From a checkpoint of a small transformer trained on Wikipedia.
Size: 9 layers, width 256, 2 heads of 64, MLP 704 SwiGLU, vocabulary 8192, 10.2M parameters.
Architecture: LayerNorm before each block, rotary positions, no biases in attention or MLP, untied embeddings.
Training: a variant of Muon for these matrices, 607M tokens, 9256 steps.
Each number is 200 + 40 x the weight over its row's rms, rounded and kept within 0 to 999. Layers, rows and columns count from 0. The size before them is the row's rms in percent of the matrix's.

# up: layer 3 MLP up, 704x256, rms 0.0599, rows 245-253, columns 0-255
# down: layer 3 MLP down (transposed), 704x256, rms 0.0989, rows 245-253, columns 0-255
# gate: layer 3 MLP gate, 704x256, rms 0.0622, rows 246-254, columns 0-255
up245,105,223,190,236,224,237,165,191,141,257,182,239,117,168,98,181,237,238,192,223,248,213,139,202,155,162,213,162,132,262,169,215,212,190,152,158,203,222,238,228,247,231,203,180,205,188,173,162,223,233,139,229,154,157,196,178,194,208,234,264,175,249,170,178,234,134,135,254,177,246,155,149,197,198,237,226,149,166,134,279,221,200,206,231,229,181,190,214,187,215,204,193,185,134,203,221,183,194,153,232,208,202,209,202,264,185,179,217,191,228,211,185,206,137,185,253,239,197,299,270,231,230,204,195,263,193,264,224,253,151,210,251,204,128,221,172,177,146,140,257,196,212,199,161,130,238,192,187,261,176,148,194,220,243,216,170,110,163,187,211,204,238,155,297,147,216,175,234,195,245,182,195,282,197,335,157,238,189,196,204,203,220,186,175,252,166,137,115,227,192,196,206,153,179,154,157,147,223,228,212,217,181,242,170,175,248,162,183,250,274,198,237,281,221,169,170,169,186,189,254,304,230,210,251,244,188,209,206,134,147,106,173,280,141,267,216,149,271,144,192,193,160,170,210,166,217,212,234,183,190,158,173,202,196,190,167,252
down245,103,156,218,196,237,240,163,203,182,88,143,170,199,215,293,208,141,86,270,238,260,136,210,184,244,182,254,254,199,217,175,174,242,224,257,176,142,219,153,212,180,159,148,205,226,185,214,171,181,247,203,203,250,198,160,242,184,220,167,187,229,124,204,186,204,229,225,141,253,203,190,187,302,213,139,160,264,242,200,166,170,185,190,216,185,209,201,158,235,250,208,192,329,154,252,185,201,182,214,183,197,251,266,273,255,187,205,211,235,241,276,220,209,176,171,266,187,223,234,200,152,246,194,156,249,186,212,197,171,225,206,141,222,138,234,224,228,139,178,229,220,177,144,219,286,174,199,190,223,191,263,205,300,231,210,174,217,177,187,211,176,122,241,187,245,121,182,227,144,234,145,217,168,191,175,209,281,160,166,133,233,104,173,170,196,257,207,213,210,155,142,258,184,182,197,136,215,172,167,173,232,214,246,233,247,266,173,222,218,221,203,215,142,191,181,227,199,148,237,195,193,159,188,168,272,178,198,211,117,171,157,187,167,272,180,232,196,177,182,187,223,193,123,244,165,173,201,134,140,187,213,179,197,280,165,237,217
gate246,114,181,212,198,227,187,172,185,142,182,244,234,221,193,234,213,170,228,200,228,96,213,168,160,197,231,201,211,197,234,194,142,176,193,232,197,151,233,157,176,180,197,225,188,151,188,195,182,250,220,205,205,178,232,264,183,187,168,274,181,202,149,235,153,272,199,224,182,220,193,225,195,182,162,177,239,193,168,134,215,241,268,278,169,210,126,131,205,223,184,267,236,188,188,108,257,287,196,273,271,159,263,267,118,162,216,254,231,173,222,118,203,177,184,226,250,219,175,257,196,201,150,156,153,141,254,188,251,284,179,199,240,220,154,262,179,208,244,77,141,157,245,186,195,241,244,188,235,174,149,112,195,174,219,161,175,218,178,203,237,121,228,166,224,185,159,292,148,255,183,249,183,242,222,204,169,297,195,217,149,210,198,245,197,237,195,210,209,145,191,222,159,278,224,175,188,250,262,120,212,248,260,221,186,237,183,204,185,163,300,205,199,169,187,200,67,207,169,183,222,118,187,246,231,232,176,196,222,226,204,196,183,196,210,134,178,227,183,181,207,189,242,162,174,225,219,245,187,199,224,153,275,178,227,212,232,185
up246,101,210,202,180,198,177,171,183,186,175,196,215,267,152,269,202,194,160,167,132,148,174,151,204,147,266,262,196,234,185,160,278,203,171,214,208,207,213,223,163,208,180,201,186,194,139,211,220,200,233,227,272,198,215,247,252,166,200,233,191,206,172,206,226,167,171,258,162,234,185,294,139,143,212,90,218,196,174,205,267,172,278,214,257,158,169,209,213,160,276,273,228,230,127,194,218,222,179,255,171,278,223,178,207,217,210,147,222,236,191,185,255,198,195,208,215,147,234,212,229,205,186,191,214,186,214,170,228,214,179,143,252,186,238,185,186,153,276,252,206,158,168,234,198,131,203,154,198,204,197,211,124,167,241,201,225,193,197,255,185,137,249,202,288,251,300,175,219,211,218,234,176,236,151,245,183,169,201,198,175,226,130,90,142,135,205,161,201,193,263,236,189,304,207,266,141,154,212,212,234,161,144,210,210,191,158,175,163,151,211,156,182,186,198,185,164,155,194,204,186,219,287,168,240,194,141,92,238,182,258,224,194,166,242,195,189,142,220,122,306,257,195,246,148,168,140,259,198,218,197,155,261,183,230,225,202,245
down246,098,259,196,166,289,157,187,273,214,179,162,223,154,190,194,233,251,173,139,200,281,239,161,193,202,163,252,202,216,146,144,189,226,231,244,238,227,198,241,212,200,239,231,222,180,167,109,187,268,241,226,175,138,188,209,218,223,204,254,197,253,225,227,175,165,203,185,175,256,195,194,169,264,172,251,252,220,201,175,256,177,179,181,175,135,167,213,207,184,193,179,179,194,225,218,230,206,200,244,156,139,260,232,268,187,212,204,267,160,211,174,218,245,181,243,147,152,225,132,184,222,273,258,283,249,149,209,124,198,197,183,202,181,181,237,211,146,177,181,119,170,207,180,195,175,220,117,231,219,201,189,156,245,195,237,222,229,201,118,173,147,206,139,195,234,191,207,164,206,125,207,181,91,307,212,140,157,223,229,241,220,211,158,170,284,170,128,171,192,201,195,247,172,213,191,163,176,233,251,216,191,167,163,194,208,221,303,213,239,198,133,172,242,184,169,188,153,215,208,141,200,199,211,186,197,244,188,209,129,247,277,188,230,171,113,202,236,189,219,243,167,202,171,156,178,96,293,210,278,255,198,127,185,157,240,261,255
gate247,093,204,201,180,125,167,249,211,192,148,196,203,155,189,195,222,148,202,169,191,232,185,160,172,167,125,232,185,215,191,198,181,185,202,217,253,203,163,215,237,267,230,196,180,157,249,248,310,243,203,237,191,183,199,213,200,199,246,159,225,196,162,189,210,188,176,244,257,197,191,173,186,160,127,155,135,206,145,172,246,258,219,174,219,157,201,199,162,287,212,227,176,174,183,211,164,191,210,156,219,206,229,174,146,146,230,261,182,246,157,227,156,218,155,190,231,260,244,197,175,219,229,215,214,303,134,246,160,268,145,151,224,216,185,193,265,244,165,195,164,256,328,139,216,201,202,173,135,219,235,190,245,200,214,221,175,196,113,225,218,189,138,327,237,192,172,135,228,199,155,175,164,157,195,214,181,220,217,181,236,189,277,209,299,223,184,239,196,189,135,190,143,215,208,257,198,217,147,164,138,231,204,118,247,264,149,207,197,177,121,171,197,185,150,186,242,279,246,244,224,178,272,124,224,182,267,194,251,198,178,235,164,246,203,211,158,202,185,186,168,234,134,120,249,240,212,253,120,193,135,171,263,217,223,156,187,190
up247,099,266,292,219,207,199,231,222,159,214,174,180,182,164,218,288,202,167,138,175,220,147,185,259,198,164,171,202,142,232,297,214,139,213,187,229,217,278,202,180,185,208,176,264,179,162,175,214,182,163,211,182,201,214,160,185,227,265,148,232,224,207,145,193,274,235,237,195,192,186,167,239,172,221,122,178,234,193,290,168,206,232,234,177,208,215,171,85,207,200,87,230,163,166,187,176,221,223,148,168,220,135,228,238,174,193,197,215,188,199,212,199,199,173,193,104,128,159,195,233,180,188,249,149,196,189,226,98,169,199,239,226,194,178,173,182,256,237,207,205,238,135,277,246,232,200,232,228,200,232,171,266,237,265,261,158,288,168,211,272,185,170,174,254,175,126,143,233,192,269,161,264,180,214,239,153,107,189,201,222,249,182,220,154,204,235,195,199,158,161,235,277,149,167,215,162,115,199,267,217,141,141,222,205,232,112,172,147,246,154,208,236,169,148,241,208,224,165,171,228,186,202,166,178,205,243,189,189,253,199,225,262,115,213,150,210,222,281,218,188,181,223,220,254,224,215,190,246,153,165,180,190,214,196,170,232,206
down247,097,205,150,274,145,199,231,198,157,166,121,242,220,226,213,177,118,207,159,201,139,195,171,241,174,228,230,203,196,168,252,213,203,230,208,229,123,195,158,193,246,239,190,196,192,288,234,164,223,167,113,193,221,201,311,225,216,243,199,223,260,189,242,180,164,155,186,247,219,222,245,177,134,217,144,216,172,157,176,194,246,274,202,154,215,235,136,189,208,138,227,207,226,220,194,343,95,202,219,141,232,178,198,149,218,143,178,206,226,201,172,231,246,227,135,170,199,201,136,136,176,172,239,228,221,179,198,168,262,192,197,191,294,144,179,326,226,204,171,212,239,198,208,151,176,185,189,166,291,212,153,254,175,232,172,195,172,194,157,128,192,164,164,203,255,229,178,216,165,283,221,273,226,196,158,190,264,220,224,230,229,245,271,164,177,236,159,205,189,167,215,185,243,187,204,206,281,186,204,196,193,229,252,237,241,185,195,171,219,275,153,218,179,191,225,224,221,156,254,200,107,174,156,206,161,202,266,234,180,171,148,153,160,212,189,151,112,189,196,203,240,161,128,234,179,268,202,132,190,204,232,220,188,201,179,177,159
gate248,090,223,168,213,147,194,126,216,130,178,166,262,177,176,257,167,216,191,189,124,192,199,185,216,155,298,305,189,256,173,147,155,231,153,109,209,149,182,191,204,218,214,186,191,201,167,201,175,237,185,181,188,263,255,195,199,208,149,166,226,209,212,203,293,158,182,232,256,143,195,249,196,186,271,188,164,229,220,186,259,273,177,208,202,216,151,169,139,285,239,225,163,168,187,206,157,215,181,188,158,245,144,189,222,276,207,252,219,252,209,173,201,152,212,258,213,181,241,190,185,319,248,218,213,189,225,167,180,204,208,282,279,269,246,130,203,168,237,281,220,209,189,158,119,238,174,213,179,262,217,178,182,171,218,221,217,171,149,191,175,201,248,227,257,188,202,171,176,238,212,225,191,181,179,220,174,246,256,127,113,266,210,167,160,191,189,207,210,184,219,238,143,204,263,294,178,135,284,148,166,249,191,257,169,201,115,111,199,194,156,179,183,216,179,221,153,232,183,193,183,239,145,188,154,189,224,142,163,144,187,203,240,199,263,169,172,180,227,208,195,189,275,219,194,182,244,167,201,237,204,273,123,178,200,188,226,245
up248,092,180,184,164,244,242,193,203,208,241,139,166,303,140,124,189,242,236,208,212,165,154,177,168,131,202,185,155,160,260,172,162,143,246,174,230,186,205,158,220,216,213,251,227,149,245,204,173,191,181,173,181,174,212,134,188,161,187,195,258,112,176,227,126,233,226,186,168,122,194,200,274,202,90,278,174,208,203,103,267,139,241,190,160,210,151,240,195,164,263,201,223,237,160,199,204,173,205,216,218,153,224,167,205,227,237,196,139,211,256,159,220,198,181,214,207,116,175,247,219,198,196,201,156,224,228,162,238,247,215,218,192,201,239,164,123,197,244,133,153,225,156,227,143,217,149,237,182,206,182,261,254,223,231,179,192,211,261,162,229,186,251,151,178,270,220,195,149,245,261,226,199,229,162,176,223,149,252,194,212,163,126,222,164,215,261,262,192,139,259,194,242,246,177,166,216,209,232,158,210,178,226,184,265,291,230,101,194,172,240,227,245,146,207,211,201,147,179,152,218,245,204,180,266,206,216,159,243,160,191,205,206,217,239,222,175,172,114,259,172,275,211,211,211,228,170,164,166,278,272,166,247,244,259,246,168,163
down248,093,177,209,227,140,258,259,125,243,166,219,200,151,247,211,195,159,186,145,201,186,98,196,181,224,228,184,251,175,197,222,150,220,140,257,220,219,244,190,227,264,247,208,131,282,126,207,251,236,203,218,94,200,177,193,159,180,188,231,177,174,184,243,167,184,142,239,169,244,144,186,105,185,215,173,176,224,166,272,218,226,212,142,222,172,157,156,264,228,148,141,149,201,278,237,212,225,179,224,165,203,126,205,249,150,295,246,256,213,192,218,191,214,173,203,215,271,227,198,253,188,201,201,116,173,214,207,206,211,236,242,288,199,173,246,196,162,254,190,183,177,223,183,224,188,225,207,221,276,225,145,215,190,185,187,232,228,225,218,199,253,204,206,233,177,149,257,155,270,169,180,179,218,219,119,162,133,110,223,183,204,147,273,164,216,162,239,182,245,214,214,184,229,248,273,178,195,237,279,242,195,129,184,167,174,167,188,270,181,214,250,249,182,231,145,214,183,183,168,200,176,228,220,182,199,226,211,199,249,151,216,146,199,122,131,278,207,216,154,131,208,193,206,138,201,245,206,246,232,253,108,163,173,160,220,206,245
gate249,102,109,172,133,229,209,231,240,183,212,130,124,159,123,184,216,251,116,178,166,164,197,235,194,127,111,197,234,238,257,180,323,208,277,200,193,219,187,188,205,185,260,195,244,198,200,118,170,152,342,242,168,229,242,260,149,228,251,216,245,187,183,197,233,206,191,231,194,207,258,154,254,212,127,134,172,250,258,253,242,225,171,197,176,229,209,211,214,228,200,220,227,250,223,191,216,265,189,237,177,140,210,212,209,226,178,231,166,158,258,151,195,156,256,259,163,216,235,175,204,201,192,204,139,222,178,168,205,156,203,150,185,180,237,225,163,210,231,122,173,168,213,156,225,183,178,211,157,196,157,210,195,246,199,215,162,194,243,213,226,198,224,185,207,154,222,126,181,257,287,205,213,188,110,140,156,172,248,199,197,150,253,200,250,217,240,210,120,166,185,229,145,236,197,115,212,170,248,142,229,169,246,157,187,207,223,149,206,177,171,286,152,248,174,211,240,145,285,173,210,152,196,244,241,172,195,246,142,136,193,245,194,174,272,222,199,164,169,187,190,173,165,210,196,247,212,197,181,167,220,179,197,133,260,190,220,167
up249,096,197,187,178,214,153,218,184,135,173,215,213,231,171,186,231,229,215,190,210,224,202,204,159,137,212,168,265,159,198,177,183,205,165,156,236,209,291,208,217,190,211,205,227,184,245,151,278,176,203,219,250,277,241,259,195,212,219,119,148,169,139,202,202,192,171,228,181,139,259,191,190,177,202,219,182,237,201,210,176,230,168,175,146,226,202,82,248,250,224,188,232,259,219,153,186,156,227,268,162,183,189,164,247,226,223,207,153,295,242,259,205,143,311,216,192,159,119,194,211,206,198,277,157,52,207,181,180,166,204,217,163,140,166,230,184,231,163,235,168,155,199,225,174,189,199,209,268,201,197,221,214,149,246,222,236,204,133,234,180,177,222,209,150,282,197,184,177,171,221,205,212,223,263,191,196,195,219,238,236,101,255,171,231,213,147,210,148,219,267,191,167,210,97,216,273,183,235,110,199,247,224,204,262,211,199,198,169,200,192,247,184,238,247,264,247,136,152,156,248,225,197,168,182,144,143,226,200,265,175,197,127,152,170,165,235,205,215,242,274,192,174,151,130,161,242,263,231,254,179,198,228,152,231,246,176,175
down249,095,264,252,135,153,206,161,228,179,220,324,213,189,226,249,265,174,159,166,292,189,137,216,160,148,224,34,199,214,227,231,184,184,219,199,176,194,210,247,221,211,158,215,192,166,126,222,236,185,252,177,241,157,199,206,222,305,154,277,228,222,205,135,151,274,206,226,182,185,242,199,212,217,234,195,257,125,192,210,201,216,160,190,132,210,189,239,179,204,184,170,122,167,217,208,168,163,152,209,246,147,208,224,108,168,159,183,233,263,283,203,202,174,195,246,160,127,215,183,275,150,189,212,247,190,255,168,163,161,176,208,226,227,173,171,165,207,175,173,233,182,133,171,191,178,235,190,125,204,148,198,172,223,169,188,139,209,245,150,214,187,209,148,188,237,209,186,238,228,216,192,210,221,172,210,219,203,184,268,158,117,196,212,278,184,173,233,195,193,229,111,240,208,222,251,143,238,208,172,215,192,166,251,195,186,157,221,223,272,232,229,212,175,300,224,147,188,217,206,270,260,143,191,190,168,170,153,228,241,246,161,195,235,154,159,267,211,235,174,178,181,232,210,182,231,157,205,115,265,194,217,215,270,195,202,217,256
gate250,096,157,189,206,254,180,231,130,236,246,259,242,206,159,181,210,155,180,166,189,176,197,246,183,169,157,215,214,87,220,161,140,166,168,146,160,212,188,226,264,226,157,207,188,188,146,161,223,245,192,221,237,266,192,227,211,177,184,197,245,223,203,246,198,154,190,196,192,270,174,207,182,206,212,200,183,195,242,314,216,184,229,223,157,244,238,208,209,214,216,176,228,249,227,210,153,144,328,186,187,232,241,219,237,190,86,227,165,245,145,143,136,199,184,142,163,178,222,198,200,269,196,151,197,257,213,232,258,129,244,219,169,270,246,230,219,258,171,288,246,167,154,232,204,230,161,207,188,228,230,219,176,206,226,240,185,251,243,189,146,154,252,135,180,134,265,230,153,171,214,255,274,198,280,219,196,169,212,240,211,225,238,154,126,216,156,215,216,126,210,161,172,305,165,269,219,159,218,210,114,188,267,170,139,136,209,158,205,236,243,208,238,191,200,209,172,211,228,217,107,203,226,181,185,203,167,235,160,213,133,174,227,145,239,239,181,116,221,134,159,154,229,207,170,188,172,183,225,225,164,260,216,209,157,204,223,166
up250,107,203,202,217,192,253,228,221,292,196,242,267,209,201,222,186,209,187,184,161,153,184,145,196,221,142,136,190,232,230,235,188,115,209,254,121,139,235,193,172,207,216,165,292,125,169,211,192,164,171,153,229,197,210,158,242,252,232,128,198,166,204,179,188,158,211,234,119,224,145,262,161,289,222,168,210,221,259,198,232,150,204,163,185,235,211,189,205,208,184,131,209,251,213,203,113,242,162,185,222,236,181,198,214,238,251,175,244,187,158,258,181,115,209,210,209,176,219,162,118,134,132,233,215,262,151,222,212,153,250,201,218,197,266,162,246,178,245,182,222,246,230,191,119,277,174,281,204,162,163,177,204,245,195,176,235,274,226,157,160,210,204,239,163,184,161,217,122,218,153,215,290,190,218,134,128,220,184,240,182,148,207,248,255,236,177,131,157,207,263,213,165,203,233,202,200,173,173,170,222,211,260,153,232,181,193,214,228,225,211,254,206,195,221,216,237,325,212,189,134,173,218,214,156,211,152,272,158,267,141,175,158,217,263,220,255,190,181,252,215,170,159,211,146,169,242,202,206,238,167,200,151,143,148,166,176,191
down250,103,226,219,192,247,210,242,232,140,159,201,179,188,211,226,241,279,194,172,227,231,226,162,80,146,191,210,208,222,239,253,197,173,222,198,234,202,147,221,187,205,129,206,222,188,155,194,242,229,192,187,151,270,200,194,148,117,246,201,146,214,259,183,146,242,269,186,234,211,238,199,145,117,148,232,267,238,229,189,189,136,172,181,183,248,230,193,184,249,206,235,215,232,169,191,225,211,192,188,156,126,244,170,211,235,192,201,282,190,197,250,198,189,198,325,179,155,130,229,167,228,235,185,230,193,203,208,211,216,195,112,237,246,181,268,142,184,222,215,232,111,213,215,233,227,179,128,219,163,158,207,225,214,183,230,212,138,188,273,116,264,119,91,209,141,216,155,227,140,251,168,159,247,191,217,169,187,198,302,265,245,208,208,289,187,152,277,143,201,204,206,181,266,191,251,240,216,181,248,234,187,148,212,145,259,189,169,133,194,163,243,207,220,197,178,173,191,132,237,223,215,157,204,165,119,168,154,243,201,213,120,199,197,241,190,171,174,242,257,196,183,216,223,230,255,175,224,167,191,233,208,194,153,201,234,201,240
gate251,096,103,175,191,143,147,171,221,217,196,218,155,259,194,198,187,194,234,175,190,164,187,202,197,182,264,221,223,226,277,214,165,198,175,225,166,184,190,228,210,210,188,199,178,142,272,156,189,302,135,221,263,209,216,219,126,278,161,214,117,208,322,203,212,190,197,166,246,216,161,232,210,207,216,197,161,198,183,213,161,252,166,127,211,194,225,204,145,155,227,196,185,256,177,210,162,216,238,141,260,264,183,179,210,270,185,134,122,242,182,192,179,140,180,211,241,222,180,192,231,200,183,174,176,180,284,191,205,116,281,206,183,295,223,224,127,119,118,217,225,306,276,180,215,248,182,224,211,229,209,180,198,212,212,250,148,196,227,213,232,236,177,152,232,207,151,172,263,226,205,176,250,142,138,193,145,208,179,177,231,109,212,251,199,214,204,185,175,150,242,219,172,108,205,220,213,273,157,183,171,202,192,167,201,232,269,104,215,257,203,247,210,179,221,245,216,203,255,276,145,130,181,212,242,157,190,237,182,234,177,202,264,157,215,206,190,225,172,175,152,249,186,264,232,252,191,153,141,175,199,178,212,219,135,215,183,194
up251,106,180,196,173,203,220,181,170,146,193,197,201,220,160,211,120,198,202,200,116,212,152,187,220,171,239,162,198,284,185,157,196,245,192,163,192,184,206,213,206,143,149,206,214,204,172,171,211,184,216,219,233,153,243,200,270,201,206,139,143,173,207,186,183,177,213,206,184,150,197,187,168,192,229,242,98,182,236,127,172,230,177,126,213,198,188,183,192,243,169,185,237,211,179,187,221,203,250,237,201,166,176,137,143,211,240,296,224,186,205,223,144,213,154,141,214,253,244,205,168,249,191,206,230,201,225,91,250,264,272,157,209,204,233,183,191,196,288,190,266,183,169,212,196,262,234,246,196,172,198,217,246,205,222,236,152,185,169,232,230,257,268,254,241,195,216,178,152,152,177,286,177,191,228,240,177,117,217,198,148,142,223,226,207,157,264,149,256,168,244,146,234,156,185,197,274,273,156,169,214,238,199,143,228,151,146,154,133,203,199,233,218,188,206,222,137,171,282,207,243,237,190,245,290,303,216,196,220,174,242,199,177,183,201,255,200,158,78,251,175,225,133,237,264,193,179,270,266,199,197,159,240,134,222,101,221,230
down251,101,203,237,240,188,210,247,191,228,176,129,226,223,181,219,260,206,161,238,167,246,235,193,138,296,237,210,156,208,250,165,203,251,237,255,252,265,222,154,167,247,225,175,198,169,269,123,160,251,157,209,157,165,191,162,253,259,219,206,166,186,183,244,154,128,143,122,274,247,160,217,151,226,174,165,252,187,178,173,236,224,219,230,191,146,209,185,257,197,190,232,154,182,178,145,235,103,288,231,238,168,169,232,194,123,259,272,185,254,214,151,263,245,172,206,225,145,193,261,206,194,264,165,227,207,254,254,292,204,206,217,176,208,130,186,174,201,242,239,232,224,202,167,167,231,171,161,175,158,238,203,172,226,221,156,201,185,194,153,163,176,218,152,179,190,226,163,200,212,175,194,197,144,236,204,154,173,170,138,155,215,189,196,161,260,134,236,179,165,187,273,79,272,181,226,122,129,229,222,152,161,216,182,207,189,234,218,250,252,214,187,163,271,255,154,159,151,188,221,176,164,276,274,201,234,233,197,234,210,202,216,191,186,220,198,174,235,246,154,205,153,133,225,159,189,242,204,152,210,157,181,208,267,201,120,170,210
gate252,102,222,105,235,118,269,241,232,207,194,244,156,181,190,199,187,206,217,309,186,232,266,215,248,144,226,191,185,194,240,237,182,180,141,148,132,177,174,176,167,239,267,269,172,215,201,262,236,219,252,218,187,175,209,215,195,219,183,144,144,289,237,161,176,247,171,190,194,205,219,170,219,145,172,203,248,183,260,144,202,151,161,258,180,254,148,161,271,155,186,258,204,185,229,169,242,269,253,186,223,200,225,220,155,125,235,178,201,230,250,164,239,217,166,276,252,195,195,196,207,183,191,162,296,211,188,156,160,186,216,254,139,207,215,221,126,137,207,209,228,186,291,175,208,202,151,209,160,195,208,201,153,177,197,81,211,218,238,206,188,213,235,164,154,186,150,128,213,156,118,158,154,281,195,216,182,246,259,184,177,237,187,201,211,156,131,173,187,216,169,242,121,116,210,201,182,137,146,251,279,242,215,261,217,253,200,220,193,184,171,171,200,188,199,192,211,235,217,183,260,215,209,237,197,206,144,190,242,206,106,219,183,193,153,241,257,261,190,263,197,206,198,123,158,202,227,129,171,210,229,211,263,226,189,233,177,207
up252,103,213,203,199,221,189,207,191,200,193,246,181,241,244,185,221,141,142,251,171,216,205,196,203,277,134,172,240,176,241,177,245,209,184,201,257,163,235,209,219,264,192,287,112,195,224,135,109,169,175,267,214,273,207,173,253,215,226,163,269,167,181,213,155,239,174,173,148,202,195,192,195,171,225,209,295,218,207,142,234,188,169,155,187,277,227,177,193,215,183,163,163,180,230,256,260,244,219,215,201,156,195,184,185,217,208,146,181,236,247,190,163,118,156,145,142,193,184,134,232,189,254,165,212,169,205,195,240,223,185,208,261,153,206,259,252,141,220,159,242,166,223,196,243,275,155,230,266,178,203,177,251,235,149,269,145,203,195,202,222,194,192,208,155,187,211,246,244,264,204,249,184,167,201,198,221,214,149,155,182,210,258,244,284,209,256,63,181,186,201,155,173,198,171,219,271,263,127,216,255,173,265,217,278,230,181,254,154,168,164,179,215,183,196,174,245,125,197,169,227,189,237,173,176,256,157,197,254,160,211,223,296,200,209,254,125,188,211,180,170,221,147,84,212,245,163,156,200,226,233,177,186,139,224,152,188,211
down252,099,195,229,225,230,161,211,195,164,166,246,228,252,259,202,149,188,125,155,215,214,202,200,269,255,170,188,195,274,208,182,212,241,188,210,151,160,185,205,264,138,179,203,206,185,212,164,150,193,190,190,225,242,267,236,205,243,233,246,216,168,198,244,193,192,105,231,182,205,182,182,207,276,256,204,259,234,227,193,205,245,206,284,167,216,282,207,213,218,200,165,118,198,226,118,251,256,181,237,286,189,246,247,179,98,240,211,190,156,168,189,208,187,262,164,199,182,208,242,141,185,209,289,188,168,176,212,193,222,114,204,197,149,179,291,205,180,261,219,132,194,129,214,240,202,232,228,152,174,197,202,238,243,236,225,148,166,245,230,117,198,162,293,174,147,237,205,188,220,189,143,206,178,136,244,191,297,177,185,158,193,180,141,227,243,169,151,214,260,180,102,220,172,225,209,213,211,163,187,206,213,219,157,231,189,213,151,178,182,229,209,188,210,188,183,231,143,161,170,166,172,187,111,172,196,170,123,248,204,215,231,225,223,213,116,192,196,173,141,201,208,247,230,256,266,310,182,203,130,88,165,197,231,224,213,221,164
gate253,097,197,156,113,191,120,252,219,248,192,262,188,231,244,267,273,150,233,270,148,209,222,188,183,222,240,206,142,299,166,241,197,180,242,221,219,210,254,240,211,112,210,155,217,175,224,261,173,238,162,190,169,227,156,163,201,185,242,197,146,186,227,207,147,213,215,115,153,184,218,167,213,223,207,200,236,216,316,149,249,174,198,201,205,198,244,183,176,185,171,210,165,181,177,174,196,201,255,197,138,130,224,210,197,202,242,141,214,197,178,212,214,224,164,101,210,171,182,247,213,176,123,226,115,182,189,202,242,189,174,223,155,213,196,183,205,135,155,136,227,150,148,242,170,213,187,138,243,186,157,142,282,269,183,217,224,198,223,181,111,203,223,127,214,235,179,203,169,238,203,145,200,167,261,175,199,254,229,114,179,174,149,158,243,193,196,147,275,205,246,183,246,200,219,190,215,201,166,128,248,239,165,273,184,187,200,135,224,161,246,165,225,235,226,221,261,248,248,270,154,188,131,182,241,190,239,185,268,158,192,155,140,121,185,226,282,234,181,140,256,218,232,204,158,216,206,235,189,226,234,241,221,196,259,260,214,197
up253,104,232,161,239,74,249,191,232,228,185,241,160,200,225,212,174,201,154,201,222,222,242,286,187,194,225,169,162,175,211,207,190,239,155,220,193,201,206,209,205,176,224,255,179,319,199,163,181,182,248,214,202,224,225,247,71,193,202,234,228,244,297,182,185,217,237,188,256,196,127,253,214,230,206,237,140,195,233,217,154,223,215,211,220,252,171,141,306,105,201,176,105,231,245,206,84,209,207,202,140,204,163,235,158,192,162,182,225,256,187,237,185,196,223,226,208,185,212,171,259,234,206,223,288,209,252,191,178,187,218,210,205,194,264,165,214,208,214,251,191,211,233,183,254,170,246,224,151,145,144,264,210,203,217,195,209,128,215,255,264,163,204,238,165,209,233,224,186,166,232,136,177,204,159,253,246,157,220,192,154,220,207,157,150,177,245,153,173,290,194,269,194,218,225,204,178,198,207,238,174,219,203,201,167,205,182,182,191,163,185,221,111,142,161,216,199,209,160,172,241,186,203,198,179,155,131,180,242,253,188,180,273,231,125,237,204,162,159,215,177,170,141,181,275,176,244,100,169,174,171,158,107,259,153,153,178,240
down253,102,207,248,235,239,198,183,228,221,224,190,246,220,148,201,203,166,206,237,158,213,140,159,158,194,202,178,254,133,223,231,271,208,213,223,174,192,204,185,201,224,128,213,185,147,125,207,158,214,225,149,219,205,204,268,227,230,210,179,248,259,191,203,256,92,205,209,208,169,238,250,280,200,120,169,198,186,153,245,225,182,225,263,157,183,291,183,221,205,188,241,128,190,276,189,315,217,201,219,228,230,241,144,195,156,264,225,180,226,281,275,199,176,223,246,222,237,177,268,96,171,163,210,240,194,195,187,133,223,174,136,241,192,193,285,174,207,206,205,215,237,215,209,160,205,210,233,175,223,225,139,261,181,156,154,180,236,215,129,115,278,202,207,221,179,211,221,183,174,187,142,194,165,122,102,186,225,157,192,187,199,184,212,61,177,209,149,185,209,181,168,144,217,284,187,211,178,222,220,155,181,208,270,149,191,192,188,146,188,278,182,190,176,258,160,194,129,158,195,183,167,141,181,165,235,194,195,156,233,272,196,146,190,253,178,172,232,275,170,241,154,280,211,176,187,185,214,177,170,191,168,193,250,203,177,234,221
gate254,096,111,236,139,291,196,172,208,230,208,223,187,269,193,233,212,260,114,182,186,213,135,238,198,170,233,228,220,256,234,215,165,227,244,143,216,186,139,287,225,178,185,213,210,239,208,200,182,304,186,222,248,192,214,170,200,240,264,175,253,189,248,215,143,212,194,200,193,117,214,254,181,253,229,208,198,195,205,250,223,214,93,209,176,264,282,246,163,213,248,159,196,222,227,165,213,167,193,212,162,258,108,240,183,191,204,130,228,186,158,137,223,119,212,227,196,234,247,214,209,189,228,191,140,218,220,187,207,199,200,204,230,204,152,214,153,209,194,220,235,246,139,264,211,236,228,209,131,226,75,226,229,169,209,169,177,159,246,216,220,235,170,151,140,209,158,163,271,108,185,172,173,199,119,260,179,216,204,269,172,132,215,236,98,215,190,258,205,227,176,201,236,171,256,96,214,185,141,205,145,227,181,259,195,180,124,228,279,152,198,208,161,209,252,194,223,233,210,116,201,211,217,199,147,204,227,236,203,242,191,152,221,140,154,247,234,176,182,196,211,191,222,180,222,167,171,195,213,148,157,151,153,253,209,165,197,210